config.yaml
n_layer: 15
d_model: 128
n_head: 2
n_kv_head: 2
head_dim: 64
d_mlp: 448
vocab_size: 8192
activation: "geglu"
norm: "layernorm"
norm_place: "pre"
norm_eps: 1e-05
positions: "rope"
rope_base: 10000.0
rope_fraction: 0.25
qk_norm: false
attn_scale: 0.125
bias: "all"
tie_embeddings: false
parallel_block: true
init: "trunc"
init_std_qkv: 0.063
init_std_o: 0.063
init_std_up: 0.063
init_std_down: 0.0
optimizer: "adamw"
lr: 0.00266
beta1: 0.95
beta2: 0.99
weight_decay: 0.048
lr_head: 0.0085
grad_clip: 2.0
warmup_steps: 253
schedule: "cos"
final_lr_fraction: 0.0
batch_tokens: 32768
seq_len: 512
doc_mask: true
train_tokens: 255500000
steps: 7798
dataset: "wikipedia_en"
Each number is 128 + 32 x the weight over its row's rms, rounded and kept within 0 to 255. Layers, rows and columns count from 0. Numbers have three digits each. The size before them is the row's rms in percent of the matrix's.

# layer 2 MLP down, 128x448, rms 0.099, rows 120-127, columns 224-279
092:140147104123104153128124105159201134139099161118072192128124059132101161144165072186175150120157132136117058105121127102105140118098225176134169109087173152140068151110
100:162152107132099124058101130106131066102085165168127184129137137097159147226119105085123138129116147112132202093156113097159141077127166128134157124152112111143156105110
102:127115086129112140178156121154092131106144107121128079098128175089079127183144115141216116117149133143156122138107209089133125167181143183095082139135133164082133157122
095:180094102130060110120110144140141154090137103203131117135083140140153112104120135144138116131162164074106136100116128146074173089119109149121159177157101056142108175154
092:138111102089087197148112144169171105112119159093112164188099158127134159088113190104120049102105100125152191064160088143151108119149194147122114127112101195168153087148
095:149131199124130184088130200156153082148136213115112071099191080128124085110102110148120079108144139149151138132122104064143093134146055104151134152112173117121132153116
094:131184135175164162097093079082044164129108158094208118069129106039115116096151131134164152136110107121159136143136111125148118125141120094122105142086138160117108106167
101:137136094105133163127137085096151163097119073112067121078079185095149137139118125123089129151118150086133112148120141162133131082141178088116126163165145097144089145089